config = dict(
    init_std_down=0.00309,
    lr_head=0.00319,
    final_lr_fraction=0.1,
)
Each number is 128 + 32 x the weight over its row's rms, rounded and kept within 0 to 255. Layers, rows and columns count from 0. Numbers have three digits each. The size before them is the row's rms in percent of the matrix's.

# k: layer 8 attention key, 448x448, rms 0.0486, rows 328-383, columns 112-167
# q: layer 8 attention query, 448x448, rms 0.0503, rows 329-383, columns 112-167
# v: layer 8 attention value, 448x448, rms 0.054, rows 320-376, columns 112-167
# o: layer 8 attention output (transposed), 448x448, rms 0.327, rows 320-376, columns 112-167
k328 103:111126104138107119144153130092221207169136119137129151133117168165201171094116122149143136149087090176140129078138143105070102155098131135187099130150162125158079138179
q329 107:088109109096133093166171148096199114123108142131150196129128180108151079155121159087091137117098098168138114168109096137090140048089168104128083145093144148084135137101
k329 103:152108107114147075105133079154177096163070114194141175139125090109148116113103153080136108129093110066127083177116069095170135164150154100093159148101103115133146157086
q330 101:119094162108103162134169194103078143133121187149082149112109161108141145132145093122083110128128143177092085138154136098142154123166146138123120109080160122080131093140
k330 101:138090120114131127094170071118140086163055176072116074167108125176180145082106135145111149100089126158132144096143084120144128150121034074214098097148150128149133169179
q331 107:105115116184169114115161127154146151124171034138089134122128159198130097095100144087119131139121067061083119063084100119090090136174151141035104131187132157139172133056
k331 108:144126138161164083079136137083132148114234080075139073144143175128169064091135097111135098112124120064133133106081148125120094150160178109096110172068136181095149132111
q332 102:171140139103103057110111096100153149104160048136151066131104153112073202104173188146155159073184144115124110166154155096157147184152151135122089116102115174119125134108
k332 102:162111129087082151120158113122115168106185064125142136176124130112135101159132096166134105135142164100090110205166125122121135181184155161103120124153108149158088104129
q333 111:151145089140158148132148118113103122111153123047197133138126110063145142112125152158104130140197092133172182158170136161176093187136119180152112135160090093143106147078
k333 113:143162079117166142122201116115099170051145200131174149131082073155142175134101129168088100131116079149141111142140127123170168110166110141144151168096119091110085077119
q334 110:143120111139140070044144058118143158102177135164138142142160161192146136101106111154084128118132103071124116190138159187138056133140100132084135114110162105117078147150
k334 110:125135098133114105149083068074135179127141138106172137083145120114173142104159138093098130153126123120064155162125188161125152143080113120133111116140173129112133075103
q335 096:144128104063167169160140105161142165121097150141075148143138111099148117072114128117093154122145179173123149144105145107236135142142114134133101087135147142115123103190
k335 095:154136114118127125113101110138171155159171129166109155099160148102129118089059129146055147078078158129133131081152118199197123170121109143110113146140087149174117072153
q336 100:140161174163106146119077169172092092087109198160047123095139117171136161122188157128075085161114164134118201102113119155099115106085143130126066101114148141196134126132
k336 101:102114140107088156224090084185157100113100174141099150120124139127149136210149109109162079153136127155121188106096100101185117098166150077157132147112143121171131199154
q337 105:050120153188141139165104167183145158098157160148126157133132069132128169102132129088126127157166162119161121115097090150160138133087110120146088106114173112133118138113
k337 106:065129095082140132103160165179115134082155132118103120081084105129144102134147067141147111220103156103203113107147092138158130079147102126095132134186143151143164105150
q338 113:151108190060158120134141110089167068144151110112140124168175089155160098108125125149107124145077130078132184122099171120056142119139126095093126080079160151132158170077
k338 114:184148116162136140112142127115093143149158112147127103123169147146153073134105135126107156112080156181161174110025172132125155142154105104093165077045166217121107170149
q339 107:112104183058176160108124095113145130123107145116129141182128162139101136126116106163110154119120103128102154207161128133133090128132111162115086126135068185180188051090
k339 105:134164198071114132152074141153110104124087135097110104103183150133069169152102118127103125155094095143143094228117207133152079140117139180117110096182161134132168109170
q340 100:136102144142094104137143176145116184103119106097111150091153165125140166101111140132095107122127120180156204116149177148127123129160098131168166154123121193073139108176
k340 102:173105120136094121178076123223103143113160143097097142130119172143130158134119167168104135103148111138113119078157163130123125141179126135151139076182155149117172137106
q341 107:148145169125154190194121103077134096142166136157135192122143155147133160087089157137107089113142129149143104172114151162099113148040083153208107151097133162148093139181
k341 104:157155109165148116160126151146143168158167110088131114110155154063141098074131164134093184122142130079132122119128149123170104124049096067157189131117164146118138131201
q342 104:131124083169097168157102152079111100114052120117171127126104151193105131150143188151130119097128126156148171110196160088111130114129140124111115161154171195158090145104
k342 106:125107173111138098157068102076145132163078128108140147082138081150151125207114180132175181168116085164089157113157122127101099098137149106118110129121054194140161140091
q343 110:206132133109114148059089165105142060192140083101100126174173162150094129129102110128087088162183124110206063161113137057122104120125123127094123112167080135069110120122
k343 109:255112115130199152129104126115116152163165063094165152127108218138118148141143117077149103160160102058111128175119167154115078122102088145096136034156085139117072106171
q344 104:134113188134119158099127169122117125180128072107165114113110128087125141111128069158170091091123114205111168143192084100108157107138119160174110157166107070082187171120
k344 105:216156141111136113112135117108120160157108131149122095138133161215116153128124136155037089126190138205088137166100144053170152156101123184143106113152124101109132157141
q345 100:089111110135145139167064137128132114123132136101116142120125063076136088174143150121105102179166159111130155157142159124116031150083132132096114138165144102129162173150
k345 101:116134116151173126156122141107129116080137157063184087113096142129150098142135155085163142127074135159105177141120117133121109122135139064140076155196092105164117158133
q346 106:159128129121153149109117087119116112148143154098153060132140148169092120113165132131152162109132106160108112132150072161182037181137116116162150098139131190107108144128
k346 105:140128142048145157118134174099093113167194171088157138113135145146117128142079142070142091099159080147046122170122115089181100178167125179172147130124149125090081159159
q347 097:112113102132168171141125053091166123107176131151138130102145142144148087127126132068135177120144185162145132114111101146200148149146150076172154083110128200129097152165
k347 096:140123094148115173150136074134133167139142134125125134117128107112096107135133157123136098138131071113074108139083124172140095165100126135178143118147121078099100032103
q348 107:113146157104093102082123088179139144124181143143158157111170122115157178142127136138128130085141146133120114192105198138105056167144143089136126148109142104137102159141
k348 113:211180164135134058048141130089158144134072094139190155152120147147072117146143065138130154091132089124156121106143155082054119129175126159136048138049125141149118093130
q349 112:112132137085150122131081128190116124110111095139159180155102162100167158135146139096112146151157134100116173076170158127137182147213118062167104171108156156087104119152
k349 113:156119120159118110169111201241170179125107067083122182175078107103102109101141099174098182175088141121112100120139075109116193129163174122151158107150142167142092202098
q350 108:125143039141131179086153114082152075164177230023162102111181103097114097087097110116142120141120167113115136167171102144165133118114096137127109059176169170134135135121
k350 108:130105081130098153102124129105138117116143134183171119104153103115107185047046102130135121151182145111099095105133088104149135147147127123106162081185173107097089155159
q351 105:131155150137137136080096098152205092110125141138086131205108111179167146144139165131154120133147056090121116099146094109126153119058113150130105079138112145106126109110
k351 105:135143112148140129169137102105108120128123149107144109116090115177134118139132102147137102089183123145149128092154142137165101151078119187125049111136067117173050135099
q352 103:122103171119133116144108162122157171066104023068152123184126127137188131160124129114116144167062131154125130127155145138091148082145162168172097063156144091127154184101
k352 102:140122134156174097109164128130103102073097129147173134121083126088136104134106148145151135161092198134108093135101151104110192146155155143120180118122131115063165173154
q353 100:078133138126178124145092123174117093156087075135147075113129109147143100155122150124140180082148163208157125136144113148189157142103126148157145153237070122173153182153
k353 101:121150128206137168072159118097115158099059118120118091066091141168105134144114141119123125141150133188116162106192159103165099118116113178143152139153142103120153143143
q354 104:121098124173157083170084149137218094170146121102082122112083184133147170144147188159167083094154098117150121102141129095084121071115080171158088148105136175150106199130
k354 105:135163081085123095060085104117215152117104105096156095154106148188167143145179176152208103103174118123094113106142138084047130144154114116146114129133104166196145161098
q355 102:088092136156084182161154100103192112106115182164108159134072113101162087087132165132167165115123121147115124116128109124119150110154127079176116177153087133147128113186
k355 101:084122115114136158199145053061166171132106172135089143123165113118167102150152175153090140101116194161085128158105112123085139144135127155184136178119097126148104129115
q356 102:170133102135138145145114119149104127120189157178076102124057076143088153109114104151121075122065134144175068117122140154108125131100125110131134147143141115111084145093
k356 106:179173127158198103081129202114118131113158123108132171144130124105137092151070090138096132157159186041168126109091145081143135172147112128148187105137141141132124110137
q357 107:066137117107111146137066145139095136166085105167119105086185127140177141086149101112160116087144143066109108119085124233180152091160124152144139027162096110089159107185
k357 107:107085103127114160106136067152151158125129083155046073127191091105167130137112139132110181161146104130122123150109108202174137123107074167117125112129093097086127140196
q358 110:123133090115123109099090139158147140142161161138165124226107145107114077113111100128095049119127115068159109176112170130140100183136141126128125078140140137111114080082
k358 105:149159067095149111128112105173160179147166220153126090141117148091140143108075067127120103139102076140150080128160118068139125187126043157089127122140144075094107073071
q359 100:144238128149184141173143154197102110122123084070035130128073096148086150220176095104163124135141139135155105159144118110093106132117135083116111159126145122154136152151
k359 100:144198135159126120137109174146097093123146106116106166162127106144116111171138105075080178142036095161144104097085149109124108127116202111118138119105185107135085177066
q360 099:156136087130088167126164098086084109100122128149139087118136122074108101111166115150143157186151161105146134124133165142130125111160085096088144131136132126151160147145
k360 101:135115133143114177161122116089109120121106138150124134163112112109101099106114126153135168193116222127161082148080131108127172132131164125151125130152139115154130190128
q361 102:108161136139053078119191106138134134162108125165136150131096157082154091109089152101135184155105109121058119108132089104118104165136116156181173117137149127145135143123
k361 104:146128192080049116086146122140108124053093083079202212116154200069128104152145109137174209118110068186091152147102124163069150091076133188125151087077109183105132138170
q362 099:116165116112153101141142083084164142166124100141137162221101136120147125138090093121103096139130138094078052134150131104114167098151177118112101131147127189189089123168
k362 102:130031145136123128108107202099132073097115175179113178187143150130089137106121124154150108124123184120069119141116135134105119108130126123059121135106077145140120173125
q363 101:162160101090083122147169073114194167148155085100193113113105155121111067126089102111140134123125075123143155144162103193115131115167078095112117137144151114131128080174
k363 102:144120182113121034101174120079157213187194135106142152117166157125154152088143131144144136127120103109107193168129168116063137186137086150123095152115093097132109077082
q364 103:094127098111110185111146112057117133110150146099160097092146141070166094129108110196110137114160196146133134170167130166129135148172115133095070114120154087142101131109
k364 106:110145102104117138146122119098121130141107103154112066150148135081076129075141122169101188138165139138106062118100154147096136147126141150196102073056084065138114065178
q365 099:131158120144185123089132093125145133128133050114143170157104118113124055156112107117126153095111107102147151119142166162078059089117101088168135145113103140103106141149
k365 104:160218128165178132184149151169106162140133140124107123136136093137160122107095109107100126146119109126147078114111137126146087125146136189122131156062078100126105105123
q366 094:119155147145099104181149143193146120160094139202112116131119061119197137111179111134101115172117161132127160177162140129120152139171110112133064189126100161137129158115
k366 103:139144107107174045110104167087087045080103140161115085139121127201146075101111072134144145136103149122196152142122164126076147147149142138125104121170150142167110103092
q367 103:161064156109145108185130145109158190107140160115103103096117126218172087157148132121117125119150127140161151089178152143109143139130128068134110154123172162071098143150
k367 102:097152108122139085132109128195113151105123107067174163140118083168119122144133155109151161120130126127141161047124106175147125165072086118144125155164143195176215108100
q368 108:128086082127129087122157131126166170142166152126222061083135097110118120080129140162121113107146068115137144117071148160122122137151041114101138121116141090070124077172
k368 111:101087140102152173140138123119146120153199081101159086098162155136097106133080156140156143088160109146165147142118146124110143121121137096120141169091098124108122129151
q369 115:104132162107085119135206134165081093150113053136174147129097154069091081171078131036122138115111151142116075097119122143092106142140095228064176163042141107096149156153
k369 114:133114171116097126108176114121067205135174106121120129174102058068146126127093103093171159093114133154162102153138113136135128177106094161066101147071094155122162123130
q370 104:125084151175098154073101160161154152107099102174138124199125099151097070120096059132088181142124192125052090126140139118123102098139125126179096122088183149113086160164
k370 102:121117128188118114123140121186109133106075068156115112131083074165104121135089126141158176161108130110041083146127151088082098128119121098125124102155164116173203099197
q371 102:102089104071135086142123187177038097155103142149149126166171128128071133165135145159133129062132078128168093122111093108173134137164151155106152095110093112105122087158
k371 108:128135092124127113097124159138131147162121151157129177134144113138171181105128142158121144084038077079086111133103167058177128089137124152110147177188095090055148021127
q372 101:119131065124135122169104145155127118155093127122140129146109160087127097139179035144107097170157148102153082158124185137083097129227110127128137107147115093095101109100
k372 100:145186122131126135150062105075158151118122165099149132109113061176086089126136167111075181118163124135157110118078190120157169144144138140151123086158115051074110117149
q373 100:116089065070122102168152129148123061181143151125125062067186117130152138136129115144096055119150051084189181135159152128052137085130104136079145208161093091153135097115
k373 102:114118097112139135146066139134127114087121164112116111137145165135139151182132093153115123087141132109140176072130183140096187120180164107106116135100136120078060107111
q374 101:072148155144154164117164114126059158140191147164109143129128127088149132114102128117194157109131213212133121119124131125109064160151134130126145159180192139120147119124
k374 098:117137149077181170102131159116128103124092174141127084164111137112151086161124131083132134126123122139136095077171122104172099177023175069138163168153197146143183104127
q375 106:128036099172139087151138101134168210161168075170142173132105148119123111146134177112165072158128080052168130168024203133133131139153127148101114141148159188164086148095
k375 104:159122136172148144119095125108128183164144114178109152118103175115137076110205098117134141131147144116114096130127119120082137183108124173138119142158141147086093095117
q376 109:145155128111163191076080182124118144148126092141155103135091141147127072082145116165158158163174103113131121137094163116151098116055156164112194142149184129133165117128
k376 104:140130137115143181105069095130101077197080121138134110120107155142099165117191153077153129176153178148095170094082140084187066157128190152164137142130145166098084119156
q377 102:159127160163142096155134094141186065157126172144131102111125157177126072199171105131133052147140068111101139146128165111071101129141095170144134117056095123089175144111
k377 105:115065100163089118177097095086139126126125129097112146133119117147117110181125138118153116164108132161132140094106095104108121115138102161119121188117163128118119162101
q378 101:160166122163150183176149125138145143132076131072130128146084046143134120107103161147074061125149132152047064139103114177168172074182188101090190076108119164063168189128
k378 105:087055091124071133154141102150082090169091129082156085175123135173162134113197142081157162120147138107023112182122049150173114102161141094085181122140112158103137114184
q379 109:162160147147067092148111142141129123130168145151150103128048054121142109148163073093163109147165103164132124121122174131177130210108070096093062091087153159078139140101
k379 110:111143143119105071111171105119178143116172057133164102157119180184121150136115171070137144134155103156149192112052134166094123166131139141113143188072166112141134119105
q380 104:194100094146207086154171129121122120120159168100131155113142110182106101101160131092143120140119135167133059162081148133184119104134107118123145147145147141152149080159
k380 102:188109172089154065121167170146123138177140090140113112135128134117118142108079106110127102190131147098152117159108081108197107156134147119139130159106112182167137154196
q381 101:112151094115121097081088122123093176121171121139174107112158178192112118207129120120138110130166155128141089209099123133060060139085065110147047190136085166148076194141
k381 102:117153081097089130083127133136143129139134161200128147116120159201051131145110120089168139134146065185116078152093116133156042142090137128120094118149099147173081110109
q382 111:110139164186110163184077126206146084114099082081094112112081172098135112077145103136078180132115137097113131079155133134060151095142130064141138113169192137132130219089
k382 110:103079157161135121199101146133197168080161124105097168167154102090149137118177157083094140202143181171128160099126155125129126112134142104204163088117186177149104176103
q383 105:104092111146128122112104138042132085107128120170106135100084122112120124111122191165118112186180120091134115167125167165090081135105125099143102143162172100161141081150
k383 104:138120114175194152116179085114162123117164178164125182107099143096157149108161126155130122196098149088166043117155087148055093141116146088133116167145111099176110205121
v320 092:127092106156114165164135148096106139107082093125147111158141123157115140150084089171136137121129066096122114164155080173138144142144133216133132150129161098058121141102
o320 098:131155156231146184131148161126132164153171108109090144138092174087115146084148135048136093152103171099126168124111108157133170118118143054143091128169107114115143112141
v321 099:116070186120142108140135119117128070088096173076115152119124120101099118162123161135162182197106132140166088151182151111106142195145147159140080112073058137082169137117
o321 102:134153103131120078113182135108049130176164151142164116162157154150136098121126123129120086095102147142084132161124096148147115115083141122067175155132117083162125104107
v322 087:135164093078167147144092128164087158138094151045136146163190101132125105203088131072144104135159172116169112109147108161164089111101119089138116118182139155115094140088
o322 092:135075144112092137152099119118122146105049114134101149143116118163113153119151106186129182109117090111110170116121089110114211042184127124120143131156095086139182106170
v323 092:146107075086164117117114162072134098197117115106125184163137109144062085110076142183149123155159177120128184108134093135183136103082117139155143122131162150154119132133
o323 096:135128194170082159112136130138121182172158145115156117129169138114121142177166133057144176110055141122076095186181168129109141090127076175104151159158129192085103112202
v324 092:203139096115087118155124128119167154150143121123168128137147181103097102146074084131157207139109110099135142101119179125118121094126138168141137094146084105096049121118
o324 095:145171148126115082048089127157152124148095126152073126113115129116152106138098149090131133133112117167132132163089116101133084183106099125127132131149109109133106115065
v325 096:138151136185080129129143108131097148091100121135109180108141171108129113166081124134119113159123154172163075102120142099106068167179138138047107109107109090188124192115
o325 095:124124087027130154189144199109138147150155141130142137188184117137113121126084147101111146116131091131114184194125095125114190115158168138152181152104081178138141083120
v326 088:063153112101176121119107129151177125117112172097127108160167185175105136099137177122185140124137134129166081094114181193150144139154104157177101105103111135177161139158
o326 087:143122172095060120107115135070115147069129081143173116083119086125115187169120182113103126161156130143105153114154136157119119109115144149089121064113186145091141134121
v327 090:106144163066152136100084114147161085069114142110118179075094114100156113142141143126141127079155146131155157076204089073086115154131126126152141168120105138114113125146
o327 086:122102115153144122127103146094024122160118113089193125101131127120135161085089148039137109167164140109093094085092143194124122128139079096135154152102146113097149083112
v328 098:147152082128127118174106116086124133158102122122154129124095124101112153109140117115094162131204130126089106154116088049111138063106127167139175134066101120157113162212
o328 100:090112128154152120101137081094166153141145135134071097124097192111189114100094114135152199139036150104153104106119125136121145144158126060154127111225147164111163088137
v329 096:135191133131158203072135154160115088131079112151129082144133105106137133113116143163139183124118130152114142165107078098196100192144107126153147180111111071096123101109
o329 103:137143126109138119147140087129168132084173081070135194147163165138161137160149073129154110147162066179134180144074118119111110110135115128069107104091120116155163150131
v330 091:163111093145171125079117097147102166130148170140137104200129115223120158114138137155082130159133109117103102132133070184130134121142097110075182171101168151097198133180
o330 096:117094156130171142180071126143153108109090116105120119104131140136094121162122097135173109141057122118141121118107082130143182134122159081124129115143082089129138184108
v331 096:208131145155105129116107077104106121102154103137149138115167115127092126140176191137120097114111146096138076134089151133119149200153037157151122143142141103097112109058
o331 095:098094092144173109119136156147154109114122116154044141104088118172126185122160068115127119133183145133087140157099117120149099102084211120144154093135157140142178116179
v332 093:138039109137148104106150085135125062147107157134141081150151128115114123103133107130144194065104126095116130106115153128102141183168133078098154130129142176176128097109
o332 094:153223118222119138134110111133118098137107089180118151081141074094080159139133192142082120186132156181123086142125109084078142105103169136105074143137074058070114095097
v333 100:159106177139117101108116144120105137093145085071128120024158168134080116162164119156116156137076162136167136145120117122123087117149044147189125122126113136128079071122
o333 103:060081121174110171133153133148162142123088210150093169150068145153183179098120226100103117134166137162114133152112062189166168143131159077148139159099139114154180141105
v334 089:165162102151140099102108125131124211165128079090123176131145108125094118083079195140140141126188137201122112173173143123102114104185133187119174186204124107124117110171
o334 086:108067188152095193130115117111136092175155140128104105140081107137116134103194099174066121109110124146164118163128164127166118109153104137146137139139153115096124067114
v335 092:112155126121101143140145149141108081120121104163100139168119109117137164131137157136111174135147122193140082061178126109107056153127168164157134100180147115107104132119
o335 098:096147064156126151149148138134087131154129122105152085117150120083121108104102064134076071090147151090121135156101126156136157105188164107128094129127121101044115037129
v336 093:101068046127158098117153070129164125105093088087201143154130116046101091131158158114098161132061129107135163122089094129106154132155120186103165127147145106193081099099
o336 094:099133131170115203114155137088152119179186128129102157119113131132131153158131175089113122110093126157129115112209116153215108178049118100120139144146180188143136167143
v337 089:114110138136097154186149093068156107139169171087139131131177157110109127104121080166104081132096112137088140138171111099172084148091106170184056155039086130069125113124
o337 089:148152125157214100092143157152097135105059122137095125153087135129148096105132054081091172124130166119147093107077059168109134120134116128101138088151090081136191112174
v338 090:126133134134159154096136097105178118179127115150124109107069101152182131104098117145120171121138208122091146149128100121192147130119192169138123119130126100180167113134
o338 089:095113162125107153099113067165093167105127120095130153141133130080042155098158082067155104166111116129152081153102168116113140200111099097130117118171175116153134163100
v339 097:192142134192102068072150141197177120145208111144119150146093096144037146137156083093175158114165140100111130165108157125152128123052091124141135125129099095096101112087
o339 099:126115158152123152107046166059137114105120163145107076118092173090135139134093159156080109138108119159135111112108115151109144162156160102160173219157103153136087146161
v340 087:152183154180162121143122114143129105168072138108085126113087173156128122139112127106149117184107201088141087141142088069172142110141094112103133113107172111156169090070
o340 085:142147088122113130164054105138118123085089104125131037069168126126148072106057074141103111076134115136123136159134149135131110126132131132165137142114072149130057141190
v341 092:158184068169129114117172132166171135065111105095135125145129120145116127130144131113131100119188125135125081153140130158146093070117135134059109154154143139135183123169
o341 091:139088158129143116100096167083119113193180167186084089144094101140154139091129092118141116164076128110154135104072197107134141093143139184185133152140039048133102121112
v342 090:086173142104080136166183145138108165154195115140181116150154110162088095102177146143174120083148195192066137129126121086067165089087080126121047095137103135164144144202
o342 089:155069074141122134153094061091176112096167148210154140147145094086098116054141114126088158179180105060142099142115155127203080125143108150103139160113131133195091145111
v343 087:094065105147127141084144123175115171117173101111122107183201125128135123216142095155154144153148100105074141098181162121114083113148130118104182172102164151156136125161
o343 087:128132098131106164144134100118136112190105173092133120156090146131177064156118132128116166097145143115146133100085091109123197088133150125085110067167146108129162165093
v344 092:100144097188106152125087194095138158104148123106142167151144170180138114060126093133104203091137141134103169060136137076114149149185177165139131172077138092122158139131
o344 090:101115080136137048135163084133138087119167161134114105129164141072142114112174105092174130117126117129180164130155094139156178133114077099146090126128128191094081125058
v345 092:148122145130147111171149157072083164141174184076136131147141113153113114112125145160120114127104131154165120104195165155169082125098105160194143126088085178174117183095
o345 093:139159138120182117115129138121098124065131165155141164160098124123109146154105180115095181118164147144121166146081103136107165150136186114122141099111223133078101146114
v346 096:175137120188092113134134145095156130102128133155149148164116111173119145105146097082153173106156121138158142091092132157140169090106116115116131139027159110081111116119
o346 100:129158143113132096089141176152150159133128177126026126162183130071168121135075114163097140095084100110193112127128162100129111138100130117142139108184113187184134129108
v347 094:194108106077197107123119096087122142055152067074174109083142082178100161098129101101128124077119148166091140092152168117108098105164131131074112154176121146180134146132
o347 093:128148121138130129089118154114145105150089170192091117109143102114205179123128125111114130112122129109187116156131187105143221150095151142095120137119197108094096095071
v348 091:154196104114103112080087122157070146097147138167163129088092153156099098108150098125082134061101124136138152068107107115155167169125103133141172096121121072199112074117
o348 089:114117110116152084162104150161136165066139113113175108126088097196130136178174119090135110180132077102147127120164078155122126117145129115089068132136110137086167169163
v349 094:106174146111142080197166140150117122088154084138106092176127130158123176178101136132134074134164142136133104082118109157141136121121156092133127153086145095129114119129
o349 097:128078161091172162119143138140080117098123130135135128127115142146125061098175092172146143143150166148167106130164085092090166146115140077171154108123127164120167094218
v350 091:138136190127142101106183085124081142081122090146193108100132161163137116116140084076171124139130147132094114135104170150105119162080158116204055111121114067166141142156
o350 089:165109105149131127104151155071109123140146181133089132117140080141109114112104184112098066149122145104196085106134118179125141118158148132133215168170081211148090103117
v351 092:104103145084109186115152100081162130084173143162132097143116188164109118147137127036133130031133151200086144170156135128146133181127198131105182213140117101102151110117
o351 087:148114092114102137086149129176120134146079062171118128107091105137153104116172126142146186176166109099148111123099129142104136078108120166131086071111141105102052135144
v352 082:136110207114127119123098118108082113138107106092072128072106158127152099122072072153130096129154112170113170113176120171154131070078110074088096091141118114197138123071
o352 085:139127136127161121159111101133189134099133140117118152155087170141105127168146145179170132128125102162131053163105130082058122140149110191176180153136061083105066084160
v353 091:141108133133094100115143155118138132084142168057168130132183123136105117141086094131098114157125138138159113154105115149195131096123129104091155149157122157090160211086
o353 092:131161177154149125123120186093173086133100135158146133147117129147180166117134135171106113053087048102100105151122144132070105101155134168154109125099093103143078108169
v354 096:143120184140154087110096184179068129154144107161131145143129097147135140163119172128097076084083106099133142138106110162162086165112052097120120071170148104130059184110
o354 098:133151134127103216141099133144098060042128116079114151137107095150140154189195164132105102156164125155087161170167097132066110124147138142120152163098155122136189105164
v355 092:107155096142121134099124153164188117140118147030134143115081120102150141129120130109148164105163132159078159151190091134075102078122182129100104178144152114125134156123
o355 094:177080176172169113141118145115131106184131075140094091116168179112171098069089078137085101141066161083169091107182129119131133141155114140165133082183140125031116056113
v356 090:129134172125133112125108170110111145113092150070121117061098136093105112165134052138060108127127099162140184159130168105099173145131169121141109195152116118115124175120
o356 091:113106073143134142145069161136176103153101090093149167121118099107117158196128178207164119123113176088146077130139192208097117135174093153167109092081131106110186125147
v357 091:150148148193155124122126140131118156134093163113205112173154095122111129115144110164172190093124131120089163165152141205112113128143106140123117168174116132071114101153
o357 091:135108099144117142135147065092082129072130166162090181121124166104150131122081158136150089134115140158164126149076111165148087152109122045247134131152177122182160137148
v358 081:195143141135112108179100117133122175145063117074147138144126137112148118179101125118115144165156153118128130097139162164128112124168142146107129101133050095148161174112
o358 080:137096160106119169069142112112093146139143096144149110128148128123123122078119156101094124114136165159163149097162141129093118130131167114168139143126199150121080112137
v359 092:103168115104096128118115179146129118169134098153129141121134078114146086117088152123094129128121170095137146126078169158155143133132101136141106135096035131130136100136
o359 093:132068111129112122130111087079213175076170175116132113127141131118136109126113088069176146121151067169089129105141128073053053174124127132126094127077155120156109100122
v360 087:166110146137122152148114115143097134091209117162168143133151173122093094064145106162054147189101114104093152129177154114157137120076108111154168147137144134125185139135
o360 089:128128119117120177107134136129109153126075140143084082143105067156122178100120107126104149085136127098118115107095139191154185082149153067091104110102172102178160134086
v361 091:115183115094162169185104111121109144156156133080166146082155129131104099229145106106162183164217151105137152134146120159155098147122079118077107157133107140125160122154
o361 092:184151140130091068118098112126091092135156082187181153131086172111102168155158149113139147097122070152132117136080140142103157104143104138109095141159032168106138113095
v362 089:116099063147142076090116087181157123079057148151121146176140151146140152180125139093126172168129113121081141097114136104160115079129190119085122164132117165140172108176
o362 089:129128137129107148115172143105101075169149136107147069081163111101109111069096180127079137123138170120165078105099126125210153090098134176185184091107155147134078064104
v363 091:111119046111118213085135151122169131095157071159122102125204089151141166087154120163117054157144086096146111141131150178169066144159092108129103089153160220106121154040
o363 091:220172129102124114161115123150105116109105176111143160086111074104109111151159143092124197114131110185126173084093145090119183118158165204083092182097167138181156125129
v364 088:117119076164128115176120161071131136132137164100141104148113168180121127092125151138138100147202183151198164116071171125144103113129156157140109154115093087126093148112
o364 090:122138160093101100088131087192124160106060069149096129095114087103137157107104089124114146058082083145105135125164123135164115159131083146150117134141166092151097179068
v365 086:124114144128097058146128149083143094123132138116172158205098106105134152111155132129159051104127107119156109128123152153111120118144136149197099164116107137065107081132
o365 084:133152075163207142144069091170104147069133126137125108131136156127119143070128101030108155155093188092150131153129124145197135142138112052113163129152176139102101129136
v366 101:124115088129132183152124167103145085129069146087121131129108131065120127128137115152106139145100177088179128123122164112118119110136110167093129128096133109160171099089
o366 106:147143150154134117104155109183135190159112131123141128128137120147122115149163084092113160135161101127124147123136121158167091142169122163145144159108099139097110158161
v367 095:165033129103159136152112126132142103117163110138164097110079095111111093138124137152158164116143087107095087109147136059147132143112143172172116171074123124137160160102
o367 099:142136129168127130079145150122116131134138149137157136124160126167164136044206152137114136111117199099158058180090111140149187140150085101123186151139092125120109162134
v368 089:085158069115166093135153137101144134112121178134111150114146104120203053123112168141137107172165135111109138141122114117132141096145096080162142147134127094162133117173
o368 092:126097161094116141133107138083170058196155107087177110095168137130075200144116141118150117155130118117134147154157211153154066124139119131080153137139122165202130132098
v369 092:135102018117125135161157088096085134098075161081135138089136146144124146137101154142154158143126108152116186135121164181109172122091109125097158136175120116158135131096
o369 092:145152136127166110094163138100126162135117082125157153113170128099137119164112097121138145108136121136198144098110117122115204072148140134165158104075162122172136150120
v370 090:174123174121104044147186132158166160096133161165132197121108161160164164131087125136130095169095091085117167166093175152159148112163079121133166157134134104141141150117
o370 089:106146084138163212100099137101151078136115143169112105120139133128094147131163141139103110143157126111156175127134045164147091074100192100161112115135166158126074139146
v371 096:139113097085151133169118152114143161116153105138134116186146127153107100155101176143110157137170162167143156149135156131126165157113130115163140126122070129116175113199
o371 098:170104184128101142107088120118094073134120155180124168112154111170145165190152120129087162125136110163087109086111117108086099119119090195134064082126208120146168116090
v372 095:148109052063131163155096148130103112151159100182143107203085091110130150079186136143181186107090089158166129153115126121133174132120123182108113127160186087110141081077
o372 097:115184173162087111118102107136189140058184156108112143083120157166094100143136183092158096153119095104080144116069158131120082141109103073112121147135101166130183162150
v373 090:156137119152085164154073142137191146159101107132096179127124138114174108148098125139140075157140138111120163118117158163129118145143135172149098108150122178169146126175
o373 086:084121111170161096132098142133103123094099144125126102085076061118128144068128112089143149109145172123163160115110138125078176156214147088097122192121133176098107128086
v374 093:153158150100152115148099065166132165169153121097146110175085162127127163089102154073135161130099129140107094121101096153146155175124108124124113118115094139124138170103
o374 093:124074169134135125106091112067123141124136126146094158130157176205153119144122138176087123127165179112119133164203140104173142126180178111141108137168095195129166110182
v375 091:156093122095122109127128162127111109135106130153163141137136138047166135135145098165154253074091157172124100095152101098133146106136185144135125167093088043123098096112
o375 093:126127162154164125141143136138081211091164147080151125137153169109114092108147180083111059164148096143143127164121133143197126181109107053097125030116155138123110157103
v376 094:083102099120135170131122152133106067134075090066173105109123083125099101095180123172166106125100138100156098132150139126114119089166114173159109123085139119129097095086
o376 093:147196101178117112159140055178148137091144136164131137095147119061158119117079145089113123128127169155132110147102137125135108173096154101061105138145097105166172153151